Part of a small language model's weights.
Size: width 192, 6 heads of 32, vocabulary 1024, 7.48M parameters.
Architecture: untied embeddings, normalized queries and keys.
Training: a variant of SOAP for these matrices, 140M tokens, 5910 steps.
Each number is 50 + 10 x the weight over the matrix's rms, rounded and kept within 0 to 99. Layers, rows and columns count from 0.

# layer 5 attention query, 192x192, rms 0.303, rows 11-33, columns 64-127
34 40 43 48 55 57 47 35 47 71 64 57 49 63 48 54 59 66 46 52 38 59 47 66 62 49 54 77 43 52 68 44 59 49 60 46 37 34 54 59 55 47 59 27 48 38 67 42 54 45 67 55 50 53 43 42 46 54 50 57 51 56 72 57
40 44 27 36 55 56 60 46 54 38 41 48 47 56 53 53 37 30 57 60 44 47 61 45 58 50 54 59 38 45 48 31 60 39 46 49 69 63 58 44 37 49 48 56 42 43 58 42 54 31 41 54 43 51 50 39 32 62 47 53 52 52 53 59
65 58 59 51 42 44 53 65 36 46 38 28 34 59 62 63 42 49 59 70 50 57 45 52 50 55 55 59 60 43 62 43 50 47 53 47 61 56 40 64 47 54 47 44 59 63 38 59 35 55 38 51 37 54 52 60 53 35 26 65 45 53 49 58
43 60 66 57 55 57 56 50 64 55 39 39 41 37 44 48 54 56 34 39 48 52 57 57 44 57 53 55 42 52 40 48 47 42 49 49 46 60 68 45 61 45 43 55 45 51 60 60 43 52 40 42 57 57 52 32 51 55 55 47 54 46 72 40
64 42 52 53 23 67 44 52 69 54 44 55 43 47 40 57 59 64 53 53 50 40 27 57 60 52 44 70 36 49 58 78 44 70 43 64 57 53 23 63 56 61 56 39 39 65 50 64 51 52 44 37 38 47 57 48 41 60 50 50 43 42 63 28
45 63 63 62 52 46 54 52 57 52 40 50 57 56 54 61 57 36 41 62 49 49 41 46 45 62 49 35 56 66 52 44 43 55 42 56 39 41 55 67 50 71 44 38 64 61 43 41 55 51 45 45 54 45 58 67 69 45 48 48 52 42 55 49
52 56 51 48 57 58 62 48 51 41 47 44 51 39 54 46 44 43 57 40 61 55 47 50 50 46 54 40 63 44 46 49 49 40 57 52 51 59 42 45 43 37 53 49 37 39 52 48 48 58 44 45 51 36 62 41 53 48 57 56 44 52 68 59
49 60 53 44 57 44 47 47 50 41 56 51 47 55 59 51 43 45 45 64 58 39 68 49 59 57 53 47 48 46 63 31 39 48 54 54 53 57 39 58 52 60 51 50 55 56 59 54 56 45 50 47 35 51 46 48 62 57 49 36 49 29 57 35
53 50 66 53 53 32 78 37 56 64 55 60 51 40 56 43 50 54 39 55 43 57 47 52 40 46 44 40 70 59 39 56 41 32 40 48 57 46 43 50 34 57 34 37 50 45 61 52 40 47 47 55 46 72 41 58 46 68 67 43 41 71 58 57
39 64 45 41 56 37 37 50 52 57 47 71 48 60 57 27 69 58 45 57 56 38 33 42 47 66 53 42 50 55 49 44 54 43 52 37 54 62 62 46 54 52 45 61 63 41 60 49 65 44 56 43 54 71 45 42 39 52 68 71 44 34 56 59
37 46 54 34 46 67 67 52 63 44 58 34 43 57 50 51 74 64 72 60 34 44 50 35 59 53 64 46 48 54 90 45 44 38 65 38 23 56 57 37 61 39 44 51 31 57 71 65 62 47 59 47 43 64 73 56 59 50 49 47 57 56 37 48
35 58 38 60 44 53 46 45 56 43 49 53 51 56 65 24 48 45 54 41 53 58 53 49 42 54 48 33 48 38 63 70 50 66 43 50 43 53 61 42 53 43 49 43 39 39 52 38 52 61 56 54 37 35 57 50 62 51 44 52 38 52 64 53
56 52 52 38 64 44 51 46 54 63 48 42 38 46 52 31 44 44 48 49 66 58 40 69 50 60 45 57 52 51 63 49 62 44 72 51 74 58 52 26 69 54 52 39 72 40 59 40 60 47 69 43 46 41 43 59 68 55 48 32 68 48 57 61
58 53 54 52 24 42 49 54 54 71 49 46 37 53 36 40 57 63 54 55 39 33 63 67 42 52 53 43 52 72 77 49 22 50 59 42 53 55 39 55 55 56 41 48 53 26 57 44 35 55 38 56 40 50 61 44 61 45 59 37 32 66 56 52
41 58 46 54 42 51 64 30 42 80 31 60 69 64 56 25 49 51 35 42 34 57 43 59 41 33 26 74 53 48 50 63 43 48 36 44 51 45 40 52 41 63 62 79 46 68 39 51 33 67 53 51 48 69 53 63 39 58 46 58 41 58 56 67
28 25 52 45 34 48 40 37 62 35 53 45 57 42 48 41 55 28 40 45 59 47 31 42 71 69 53 71 51 48 36 52 51 40 50 62 56 51 31 55 40 38 27 45 35 45 39 58 64 46 43 47 34 52 51 60 63 39 51 42 54 52 61 53
33 58 48 50 54 53 55 81 47 52 60 46 51 39 60 37 47 45 44 71 76 59 41 74 52 25 47 53 40 69 42 48 36 50 60 50 41 43 57 53 42 56 63 54 58 55 50 63 31 55 46 36 77 40 50 65 44 50 43 43 59 49 44 39
52 44 53 43 57 33 46 56 59 64 56 66 69 43 51 43 52 37 25 34 30 45 70 62 60 50 54 31 29 65 47 46 56 53 51 41 54 53 66 42 37 43 50 36 53 66 30 66 64 47 52 59 45 28 42 49 43 66 58 49 62 46 63 52
66 48 47 57 54 48 36 42 36 43 45 42 60 47 58 57 38 63 29 48 64 67 37 47 77 61 46 59 41 37 53 40 52 46 46 52 57 59 70 72 70 63 37 47 45 66 58 34 55 54 38 55 59 52 54 33 45 40 67 60 34 48 54 49
37 45 50 54 54 53 31 42 65 45 53 35 20 48 53 65 50 69 08 42 70 46 57 64 49 69 47 48 54 43 47 42 56 61 57 41 53 49 43 59 56 60 39 47 57 46 37 50 39 52 39 58 62 44 51 42 55 36 32 48 67 57 59 49
53 44 50 27 59 71 47 61 38 71 52 35 56 68 55 46 53 46 61 45 33 47 61 58 43 52 34 39 60 50 43 45 59 30 65 44 44 49 81 59 27 60 71 46 54 47 61 46 69 54 43 52 54 47 49 51 54 44 56 52 44 50 45 54
48 47 43 42 50 46 43 75 47 48 49 47 53 43 52 60 45 33 49 38 57 51 48 48 47 57 55 60 62 50 52 59 55 62 54 39 41 47 63 49 46 44 37 58 38 58 61 42 65 43 41 32 39 42 52 47 52 41 59 57 69 36 39 67
42 50 48 66 34 50 57 48 43 59 53 62 55 56 41 46 52 48 53 51 58 43 52 42 58 50 64 46 59 48 45 43 67 50 59 57 58 52 53 53 52 59 55 56 60 61 51 46 46 64 47 52 59 56 45 42 52 46 43 36 50 58 45 57
# layer 5 attention key, 192x192, rms 0.298, rows 11-32, columns 64-127
58 35 64 55 44 44 53 60 58 64 77 28 48 54 31 64 59 49 64 43 49 51 35 54 67 49 42 33 33 47 56 69 31 59 48 57 44 42 52 50 57 52 55 69 43 36 54 21 42 58 72 43 47 40 53 64 49 46 55 40 50 26 60 49
29 45 60 52 35 45 54 45 56 43 67 49 44 52 60 57 55 43 52 54 48 40 42 57 50 50 51 50 44 57 43 43 39 52 41 68 57 37 42 37 53 49 55 45 60 57 50 57 61 47 41 32 47 58 72 49 48 49 67 37 52 49 55 44
56 49 44 45 52 61 58 43 63 52 52 52 42 47 20 58 36 45 35 49 64 47 46 47 52 49 39 41 45 45 42 48 53 60 47 74 52 39 48 48 58 52 36 48 50 41 49 46 67 36 65 49 55 38 62 56 52 72 54 21 59 49 47 48
59 53 50 64 52 51 53 53 61 53 47 52 52 56 54 60 67 42 50 51 64 40 56 57 44 51 53 53 57 46 44 52 42 37 41 44 59 50 51 70 41 49 47 38 51 40 41 34 33 47 61 50 32 45 50 45 53 54 66 56 32 50 41 61
58 39 55 38 52 64 52 41 72 56 42 58 49 47 36 71 55 50 54 53 50 45 37 44 46 39 44 45 48 57 56 47 55 47 56 42 43 51 51 56 32 47 45 49 44 40 58 41 42 49 27 55 35 33 41 43 44 56 45 45 39 76 54 57
69 44 41 41 40 58 39 67 53 44 65 55 51 43 31 49 52 60 50 50 47 42 42 48 31 47 46 37 38 48 45 56 64 25 60 33 58 39 51 47 47 63 36 48 37 50 31 61 47 41 42 47 39 53 53 48 42 42 47 56 44 59 45 58
46 25 58 58 56 35 33 56 62 50 46 69 45 52 64 54 47 59 68 64 49 36 42 48 31 49 58 37 66 60 57 37 56 54 44 47 46 54 43 55 43 33 40 57 43 37 49 53 54 34 41 77 47 62 25 41 63 40 52 50 49 50 46 60
51 51 51 52 37 45 51 52 50 69 52 47 67 69 59 69 52 48 42 45 34 77 55 48 51 41 59 50 38 28 33 54 38 40 52 42 47 62 52 64 56 57 46 51 67 50 49 41 61 60 66 45 43 47 49 37 59 57 47 44 61 58 50 62
53 70 32 54 45 54 40 36 55 39 25 46 48 39 57 48 48 53 40 52 43 69 54 65 73 63 50 55 45 46 49 53 76 55 56 51 44 50 56 35 36 44 62 35 46 49 38 51 45 56 40 42 54 47 71 47 27 51 67 60 54 51 47 54
49 59 38 54 44 49 60 51 65 51 58 54 47 54 47 45 34 57 60 51 49 64 35 39 58 38 43 40 39 65 43 52 61 50 48 42 68 61 63 31 53 54 51 67 68 58 40 36 57 63 37 62 43 35 42 50 58 46 59 50 74 53 67 42
41 49 57 48 49 57 68 43 56 62 57 41 54 44 68 54 34 27 36 34 45 55 65 59 59 63 69 76 54 58 34 60 56 61 40 60 34 53 52 54 51 75 58 43 50 57 44 47 54 41 55 43 51 43 55 38 51 60 57 49 46 43 60 46
64 61 36 54 52 53 41 57 52 49 56 51 28 29 49 51 52 32 72 49 51 52 50 50 36 42 49 51 51 50 71 25 59 42 62 77 60 45 33 46 39 29 53 36 34 45 53 69 58 29 40 59 60 74 43 44 58 38 45 59 38 50 46 42
53 40 38 37 35 62 47 52 40 44 46 51 59 56 40 53 47 39 46 40 24 55 25 39 54 38 50 41 52 40 54 59 44 50 40 52 55 68 44 44 68 64 53 36 61 55 60 42 39 57 59 55 54 46 27 48 51 57 61 58 52 39 49 40
45 59 64 69 62 48 47 62 45 26 37 45 54 38 35 52 40 37 55 60 55 49 35 53 60 30 60 44 45 78 47 35 53 47 60 51 61 33 56 47 42 44 44 38 40 41 42 51 53 43 53 61 44 47 61 56 51 56 47 50 57 51 44 56
55 42 62 52 43 40 56 61 44 45 42 61 40 59 63 60 37 54 51 36 68 17 40 35 60 55 52 44 39 45 45 45 43 62 46 51 51 57 49 70 45 55 35 52 42 57 69 28 40 37 35 51 65 47 46 43 47 67 56 39 58 44 68 40
75 65 48 42 70 51 52 56 64 47 37 57 48 50 52 65 74 66 49 44 22 44 47 68 47 54 34 50 37 51 55 58 32 52 62 47 37 66 54 58 16 43 60 53 52 63 57 55 49 55 50 51 59 34 31 42 51 85 48 33 46 47 34 59
67 56 44 44 42 66 53 69 70 50 51 53 61 67 30 51 63 58 44 39 43 41 54 37 60 53 49 74 49 77 63 48 51 71 55 61 51 43 34 42 65 66 59 75 48 36 57 46 73 58 35 53 43 62 50 55 38 30 42 47 54 50 53 44
22 50 60 42 77 43 29 49 45 53 40 48 48 44 65 54 66 54 48 45 57 47 39 90 37 45 37 56 62 37 69 56 47 41 24 44 35 47 46 50 44 54 65 54 43 27 41 43 33 68 36 52 48 56 63 41 56 72 44 66 43 60 52 30
53 35 37 47 75 42 56 47 53 41 35 51 38 59 42 44 69 42 65 58 41 53 39 51 47 44 49 30 59 60 33 55 43 72 27 43 68 40 36 48 48 50 41 60 47 24 54 62 55 53 45 44 42 54 53 61 53 49 70 44 61 49 51 49
43 78 59 72 50 20 61 51 62 54 56 55 45 39 38 61 53 60 58 41 35 49 39 36 45 27 50 54 53 43 46 45 39 52 55 50 52 56 61 43 74 45 37 43 54 61 56 64 57 63 57 53 46 63 46 52 53 54 62 22 29 44 57 56
45 33 68 62 45 45 54 26 52 49 44 52 54 49 50 40 55 34 48 53 48 36 41 81 53 48 56 47 52 64 59 63 38 58 45 45 30 63 26 62 57 50 48 51 47 55 28 62 58 39 58 64 46 42 39 52 44 42 37 42 64 56 52 35
45 64 58 52 48 30 24 61 32 23 37 50 49 54 48 43 59 45 57 52 62 50 52 63 58 36 58 64 44 61 56 39 58 52 45 55 52 44 34 39 32 36 41 44 30 35 48 58 54 49 29 70 48 45 42 46 50 47 47 36 47 89 53 33
# layer 5 attention value, 192x192, rms 0.275, rows 0-31, columns 64-127
30 66 61 41 49 30 63 58 73 55 17 44 52 63 61 25 31 46 44 59 52 63 41 66 38 57 59 59 62 67 36 31 57 50 62 49 63 44 34 47 58 43 49 37 61 49 49 41 39 38 52 39 68 33 50 59 44 68 58 52 66 44 61 65
31 49 51 41 53 62 59 61 52 48 44 59 48 51 59 48 60 29 63 45 41 59 58 43 55 61 51 36 45 54 52 48 58 53 42 54 50 44 76 55 54 52 34 50 53 61 55 35 46 62 62 41 80 65 44 47 41 45 51 44 67 57 48 45
47 52 55 45 44 44 46 60 69 44 38 50 40 58 66 47 37 55 78 51 44 64 34 59 43 39 58 37 58 68 45 44 42 54 48 67 53 54 29 63 32 56 37 56 52 34 68 46 50 54 25 52 30 55 58 45 48 34 60 39 41 47 50 45
33 55 62 51 59 51 37 64 39 36 57 54 29 33 45 69 33 39 46 57 45 30 61 42 42 59 54 60 33 67 54 40 51 41 47 26 61 32 51 50 47 51 55 58 53 58 45 30 37 57 55 55 35 40 58 46 47 41 51 59 47 52 42 59
50 56 52 55 44 66 67 48 50 59 72 66 51 53 35 60 74 45 46 45 39 48 66 37 49 65 57 56 54 59 37 47 63 58 46 48 24 49 58 46 44 59 48 60 45 65 40 63 37 42 64 56 31 48 46 48 55 52 59 62 59 55 43 66
50 64 60 51 50 84 46 52 56 46 53 44 58 59 37 53 47 38 36 37 47 50 60 55 55 57 53 54 40 50 48 53 61 70 51 48 57 54 42 82 56 44 59 52 51 58 47 61 50 55 29 37 39 43 56 50 41 53 48 51 67 53 49 55
42 28 42 42 39 40 46 47 36 39 48 51 63 55 53 60 51 52 55 61 46 50 47 51 70 43 44 55 61 58 35 43 28 50 53 66 55 57 52 67 58 51 56 22 59 68 43 68 39 45 52 64 60 48 62 55 52 53 37 66 42 40 51 70
17 43 64 62 39 49 47 39 55 75 43 60 29 43 34 48 31 33 58 62 53 48 43 53 50 28 62 39 57 42 60 52 63 59 44 70 57 45 47 56 64 46 72 51 60 63 73 51 50 49 75 43 54 55 29 41 52 40 59 61 46 32 56 45
52 59 49 44 53 44 58 29 56 30 63 53 72 35 58 53 53 53 46 42 42 62 46 63 62 50 52 53 44 39 60 32 44 44 71 61 54 31 38 40 46 54 42 30 38 58 62 54 65 35 46 50 60 39 25 40 42 53 39 59 59 38 50 46
45 54 32 55 40 51 46 45 58 56 70 57 56 51 50 37 51 74 41 36 52 51 52 29 72 61 49 48 47 57 49 42 60 61 45 55 41 50 45 38 51 48 44 25 46 54 76 65 63 62 67 56 56 41 45 34 49 38 67 33 64 65 72 41
46 49 40 46 42 62 41 43 44 48 54 53 38 34 48 57 61 45 58 30 44 48 32 40 32 53 45 72 48 48 35 45 57 60 37 47 39 37 47 55 47 47 40 48 49 49 51 38 60 47 60 52 54 53 51 35 54 48 46 43 60 51 62 65
56 42 34 58 56 49 67 52 40 60 50 54 64 40 57 63 37 67 59 57 57 46 76 63 56 38 42 41 48 59 58 51 60 56 31 57 54 59 63 49 53 47 51 45 39 44 55 65 48 55 47 58 43 65 51 45 76 49 47 49 76 45 57 48
42 54 41 71 69 65 47 64 58 51 45 61 50 46 61 51 47 40 39 51 48 42 34 42 65 67 34 39 45 39 64 47 61 52 59 34 39 29 31 54 55 70 54 64 44 47 48 42 61 47 49 42 48 55 63 44 31 54 52 62 60 53 39 42
38 74 29 33 54 47 35 69 44 43 56 55 28 53 31 40 49 66 61 45 49 40 37 41 40 52 51 57 48 52 46 38 37 50 52 34 52 43 39 37 54 75 56 67 52 51 49 38 49 29 49 39 56 51 43 37 38 42 56 46 31 41 67 57
51 52 29 52 60 61 55 53 48 62 44 54 53 47 34 51 51 28 53 46 45 57 26 59 50 71 46 57 43 59 43 61 39 74 67 38 60 52 65 55 53 46 73 64 62 52 50 53 29 54 53 52 32 55 51 53 44 46 67 54 57 60 53 56
51 54 32 54 39 49 56 45 60 39 59 73 57 56 36 38 59 27 64 49 62 35 60 51 45 49 59 34 37 64 45 42 56 54 63 37 38 39 48 62 57 40 46 56 69 36 61 50 63 48 52 47 63 62 75 69 55 67 65 18 74 59 40 57
43 44 59 51 46 59 55 55 52 57 66 49 51 50 45 46 54 47 43 45 44 59 49 62 45 54 38 65 61 52 41 34 43 44 48 65 76 44 48 53 62 45 44 67 66 44 66 70 43 64 65 50 52 42 28 42 33 62 51 57 53 49 52 65
49 52 52 39 26 49 52 38 56 40 45 52 64 40 37 38 60 63 55 55 53 47 64 49 49 49 51 48 52 60 67 47 70 47 46 42 60 48 63 70 58 38 39 47 36 31 49 29 44 52 50 57 53 55 51 39 34 51 44 49 40 56 44 51
55 72 32 58 59 48 35 36 57 49 55 46 35 56 40 49 52 60 52 66 50 51 38 50 41 56 63 53 34 46 39 42 71 62 52 49 45 43 52 48 56 47 57 57 56 26 54 54 34 46 49 42 55 61 51 37 56 38 44 49 68 45 61 55
45 67 39 52 41 40 46 53 52 61 26 45 48 38 45 50 54 75 58 67 62 23 43 50 54 44 54 44 28 34 37 31 60 54 74 47 32 45 52 47 62 53 45 43 57 42 34 42 31 60 64 57 39 57 48 63 50 37 60 67 53 45 45 60
51 66 59 67 70 57 44 50 57 34 55 37 55 48 60 39 44 55 37 51 33 42 11 37 35 40 52 55 53 61 48 43 58 67 39 31 58 60 42 49 46 72 63 40 59 57 56 41 48 56 52 48 46 69 40 38 47 59 46 47 60 48 37 47
47 63 28 61 53 41 45 66 49 58 44 47 50 47 36 49 57 66 49 53 52 45 44 48 48 44 43 49 56 72 49 47 50 48 42 48 41 39 59 35 46 56 43 60 51 50 56 56 50 43 47 68 34 49 67 46 59 70 41 66 31 34 51 29
33 55 36 58 51 55 38 56 49 43 63 43 62 56 54 52 52 45 36 50 54 30 54 57 57 54 36 42 27 46 64 54 55 67 52 65 70 46 53 34 36 42 37 54 57 51 33 61 42 50 47 43 52 42 59 60 27 54 40 53 62 57 51 44
48 43 56 52 56 49 48 56 41 45 54 52 64 56 57 37 45 67 46 46 08 35 50 39 55 42 42 50 48 50 60 46 48 41 54 46 46 78 38 40 48 49 34 58 56 52 28 38 58 44 59 39 44 49 50 71 55 45 23 72 65 52 52 44
32 50 59 73 49 43 50 53 46 51 61 39 43 60 57 56 56 44 44 59 38 53 62 28 43 43 55 66 47 45 49 48 38 61 39 67 49 49 37 61 38 55 54 32 70 56 64 39 50 29 58 48 61 54 31 43 47 61 40 63 39 57 68 50
64 46 50 54 74 39 53 39 78 50 54 48 63 47 36 50 60 38 49 71 74 39 55 48 39 45 54 56 56 56 34 48 45 59 53 51 58 58 65 70 57 70 56 48 53 50 57 55 37 50 36 44 40 52 48 41 43 41 43 67 53 36 57 75
42 51 52 50 59 32 65 45 40 32 42 66 37 45 42 83 64 74 60 37 60 38 43 61 56 60 37 48 48 48 57 32 46 46 46 56 44 55 58 65 66 37 48 42 44 53 55 51 44 59 47 43 51 58 54 57 46 48 60 50 58 40 64 54
48 60 42 75 26 49 54 66 58 59 58 51 45 57 42 59 36 28 62 63 55 54 58 54 66 53 47 50 58 63 44 59 69 54 46 68 42 47 46 33 49 64 31 57 34 43 56 47 58 46 54 33 44 54 56 45 62 38 44 73 46 52 58 56
40 47 46 42 47 57 56 47 65 31 32 68 74 52 53 54 63 39 44 32 40 41 43 56 53 63 41 46 61 59 58 40 45 41 43 45 59 47 60 56 54 61 16 33 45 42 44 39 47 40 50 74 53 53 49 43 41 39 60 49 45 55 52 56
54 68 62 63 60 55 41 55 57 45 30 38 38 58 61 45 47 41 38 62 63 51 40 66 34 39 46 57 46 62 48 44 41 42 48 51 41 59 60 58 63 43 40 44 44 54 60 50 72 51 30 36 58 43 27 49 49 52 53 70 48 64 54 53
45 46 67 52 52 36 52 58 56 38 63 49 62 48 36 52 39 80 42 50 63 42 38 66 47 47 37 65 38 50 75 51 54 30 48 59 26 49 38 59 77 37 45 51 57 56 40 61 59 53 55 49 54 56 47 56 53 40 39 28 50 48 46 56
58 57 67 57 22 47 53 57 60 78 53 52 44 57 57 59 59 38 34 42 51 41 62 55 49 53 43 51 61 53 47 57 58 36 43 60 43 41 40 50 63 45 60 57 45 58 55 36 40 45 51 41 40 62 52 30 46 52 33 55 45 50 42 25
# layer 5 attention output (transposed), 192x192, rms 0.258, rows 0-31, columns 64-127
47 32 66 56 50 63 29 58 36 59 62 51 48 47 46 29 51 35 76 29 54 43 52 29 49 41 62 69 36 35 63 45 46 54 49 54 56 47 72 51 41 42 48 63 46 53 32 48 46 43 39 40 51 64 56 50 69 76 57 63 49 29 30 31
46 45 47 47 46 62 47 44 59 33 44 49 51 40 41 54 38 45 45 41 45 39 42 38 53 34 46 43 49 38 61 67 33 67 54 44 30 58 29 42 60 43 33 50 60 58 62 57 66 26 52 54 68 39 45 53 44 53 49 40 42 45 49 52
65 48 51 40 49 50 46 56 45 39 43 41 36 37 44 50 47 59 63 56 60 37 34 48 49 22 21 60 56 29 47 58 55 39 48 52 65 53 35 44 35 52 53 54 59 51 56 47 54 46 65 52 47 68 67 59 61 61 40 33 57 36 35 39
38 40 24 52 53 51 55 41 63 52 60 48 66 49 35 40 52 67 35 50 31 85 54 65 71 61 59 44 62 52 59 51 57 61 30 51 47 69 57 39 35 44 70 50 43 61 63 51 53 36 61 37 50 43 41 50 39 52 51 44 34 26 43 71
66 41 41 82 54 28 37 44 32 51 54 56 47 39 46 53 54 25 37 40 51 43 30 59 60 57 48 57 34 70 43 74 61 59 23 40 57 39 60 42 65 51 41 48 62 47 44 59 53 56 43 49 52 47 51 53 45 39 55 57 35 56 64 64
46 42 43 44 47 52 37 43 54 41 40 54 53 55 37 36 54 45 43 50 32 60 48 69 51 62 41 58 57 47 46 62 47 56 48 39 43 57 55 54 56 50 54 60 50 62 42 28 37 53 53 53 43 46 43 43 56 55 56 69 62 46 67 33
56 41 45 62 51 47 50 40 50 54 54 46 46 58 61 52 55 56 47 45 47 56 50 45 58 49 47 50 57 41 35 61 46 55 54 44 57 54 56 71 41 57 20 70 48 40 37 39 55 40 49 50 41 43 59 44 73 56 50 57 61 55 41 34
54 44 34 64 61 50 51 63 59 50 61 67 46 43 40 41 45 48 39 56 46 43 30 52 65 55 68 51 42 66 50 55 50 41 55 52 58 46 41 62 63 45 37 79 48 49 39 54 48 36 43 52 52 29 57 52 57 62 52 56 36 67 45 37
43 40 49 56 51 54 35 57 50 56 30 50 47 56 48 55 49 49 55 48 60 55 51 39 60 62 72 53 44 52 32 31 56 63 59 41 72 49 63 70 43 59 57 49 66 42 49 33 38 31 47 54 52 65 57 52 44 46 39 54 51 30 35 27
43 71 35 49 39 42 69 52 36 66 57 52 44 32 50 50 55 38 62 46 61 44 46 44 31 44 71 30 33 41 46 60 58 65 61 36 72 55 56 58 56 53 63 41 39 23 57 43 53 60 54 45 40 49 33 68 46 37 59 41 44 58 59 47
56 48 52 58 61 40 22 52 41 49 45 40 55 45 27 53 55 41 57 62 51 49 54 65 63 45 52 35 43 72 50 56 46 58 60 69 43 62 32 49 51 33 65 56 57 30 46 43 70 51 55 44 34 40 63 61 76 34 53 60 45 48 52 56
60 57 81 64 45 41 42 37 59 49 56 56 58 47 47 54 61 52 57 37 43 58 46 44 47 40 50 45 50 60 57 47 65 45 35 54 37 30 58 56 37 53 65 46 38 59 52 64 44 62 48 40 67 56 66 39 50 65 59 59 53 61 64 68
49 41 44 46 53 53 69 57 44 32 56 53 52 58 40 36 38 46 43 29 62 59 53 52 54 63 66 57 45 53 26 33 47 42 30 70 51 62 49 61 52 39 36 37 59 45 75 66 29 47 43 43 53 42 48 59 46 56 46 56 38 33 62 79
57 51 54 53 44 52 45 49 50 34 58 56 57 70 57 64 48 45 60 40 37 51 50 34 52 42 77 52 46 61 56 53 67 50 58 52 63 49 50 61 59 52 53 45 53 59 69 57 33 55 64 52 27 37 45 40 64 46 37 45 28 43 41 52
84 37 65 53 53 57 64 34 47 44 62 53 56 51 43 44 40 34 43 35 38 59 63 51 53 27 51 57 53 40 51 44 67 50 50 48 66 67 48 42 47 60 55 43 38 51 40 56 48 68 69 34 46 30 58 43 42 46 59 57 32 42 37 34
75 66 55 45 35 47 33 43 48 48 61 49 48 55 67 35 56 39 49 68 40 45 58 64 44 51 41 53 44 35 41 38 22 39 77 54 51 39 58 69 35 55 56 60 52 51 32 64 41 60 36 58 69 26 45 51 41 36 50 51 46 32 55 66
47 29 53 52 42 48 49 27 40 51 34 54 47 43 38 35 49 36 43 57 38 41 53 51 74 43 55 53 49 51 61 71 33 61 72 28 41 58 40 54 41 60 62 52 51 40 44 52 47 55 51 51 53 29 43 46 46 64 44 58 49 52 52 47
51 50 66 41 44 51 32 54 42 46 38 34 72 54 60 52 50 59 40 58 36 49 49 49 40 34 44 53 43 61 46 53 40 33 52 66 49 35 67 50 39 57 55 30 55 52 34 60 62 56 59 56 53 37 49 62 37 40 61 47 50 50 34 52
56 43 50 50 69 52 50 41 32 50 37 53 61 51 59 45 67 52 45 39 43 53 41 48 56 51 50 71 52 43 63 54 45 67 53 30 56 50 47 45 48 45 64 26 55 47 41 55 53 43 62 60 57 41 58 60 34 41 59 51 62 34 65 70
51 57 54 61 48 51 49 48 40 36 48 52 60 46 71 27 44 56 42 47 45 65 49 47 64 62 48 36 57 59 48 46 49 50 39 43 74 57 49 69 50 49 33 34 34 34 42 52 56 37 51 50 49 44 39 64 64 57 62 49 54 37 36 39
51 54 63 24 55 26 68 42 42 54 49 67 38 44 40 45 43 65 55 34 53 38 38 50 52 74 41 60 34 61 34 46 43 59 72 62 39 50 31 60 71 45 45 47 62 32 63 47 60 47 68 40 59 48 61 67 37 57 42 39 45 33 91 51
38 52 43 39 46 53 43 62 50 38 66 26 61 54 47 55 37 52 55 44 53 73 67 54 39 28 60 49 40 47 69 56 42 53 52 63 61 39 56 67 42 46 59 53 70 59 52 58 74 56 48 44 68 44 39 44 61 55 46 41 46 51 27 58
53 70 47 49 52 49 56 46 41 56 47 64 56 66 49 55 46 32 55 64 40 44 42 39 56 49 46 57 67 40 45 47 44 31 42 50 49 81 49 38 61 60 35 36 37 40 63 47 54 43 58 43 62 54 46 44 41 43 56 47 57 47 65 60
32 34 54 64 56 49 41 50 50 36 48 42 60 51 49 49 50 35 56 65 69 30 37 53 49 67 46 26 56 43 45 49 65 69 33 57 32 50 28 56 61 41 49 41 47 31 59 58 69 58 37 45 69 49 54 41 51 85 50 28 55 42 61 60
45 52 53 38 51 48 41 61 43 51 58 50 67 38 38 41 33 51 45 42 54 48 52 57 42 57 67 32 43 65 59 43 47 68 67 46 33 55 60 35 79 41 29 49 39 48 41 62 53 48 68 38 34 40 64 42 57 50 75 59 67 37 41 45
60 41 60 57 53 51 72 55 45 57 33 51 49 60 70 38 68 52 39 43 41 60 52 45 45 62 49 71 37 68 60 58 49 31 64 47 57 41 43 60 49 59 49 52 41 41 39 54 39 52 50 51 30 56 50 53 59 77 29 46 59 32 49 75
44 45 41 52 33 38 66 51 42 33 59 49 46 64 58 45 66 39 61 40 38 61 68 58 69 59 53 37 42 32 53 60 52 48 49 44 31 52 23 47 53 53 66 61 54 35 48 51 54 54 44 59 45 18 61 43 65 54 41 28 30 58 52 69
63 43 42 49 52 48 68 37 60 38 54 45 53 48 17 57 37 44 51 39 64 72 44 42 56 41 41 62 42 44 62 52 65 60 50 47 45 67 50 54 43 56 63 59 52 49 58 62 63 42 46 60 62 51 58 29 53 70 39 62 61 52 49 65
66 73 72 53 63 42 57 50 43 43 49 37 48 41 69 63 48 41 52 33 50 62 69 51 45 54 54 50 48 39 54 65 57 44 51 61 45 57 50 46 62 54 65 35 33 61 61 54 56 68 59 48 35 43 55 46 54 65 48 33 22 41 43 57
38 48 58 34 39 61 58 43 38 52 62 45 45 51 41 61 48 41 56 36 26 41 60 56 33 55 47 57 65 67 60 67 57 27 55 51 50 51 42 45 44 41 66 62 60 38 49 30 33 63 46 43 62 50 65 57 48 52 49 62 52 43 50 58
43 55 58 40 57 43 30 34 34 44 62 70 49 54 63 57 29 52 50 55 37 77 55 38 61 66 53 41 71 42 36 51 47 36 44 44 43 45 36 39 52 44 68 45 55 58 44 27 43 47 33 46 51 57 53 62 56 53 33 61 41 46 46 61
65 51 45 39 46 45 65 42 50 64 71 46 55 46 44 61 35 70 43 62 65 72 51 46 72 47 61 59 27 71 31 62 40 42 50 56 53 43 46 47 67 49 51 34 45 44 30 55 44 47 56 50 65 53 52 57 65 56 55 53 58 61 58 45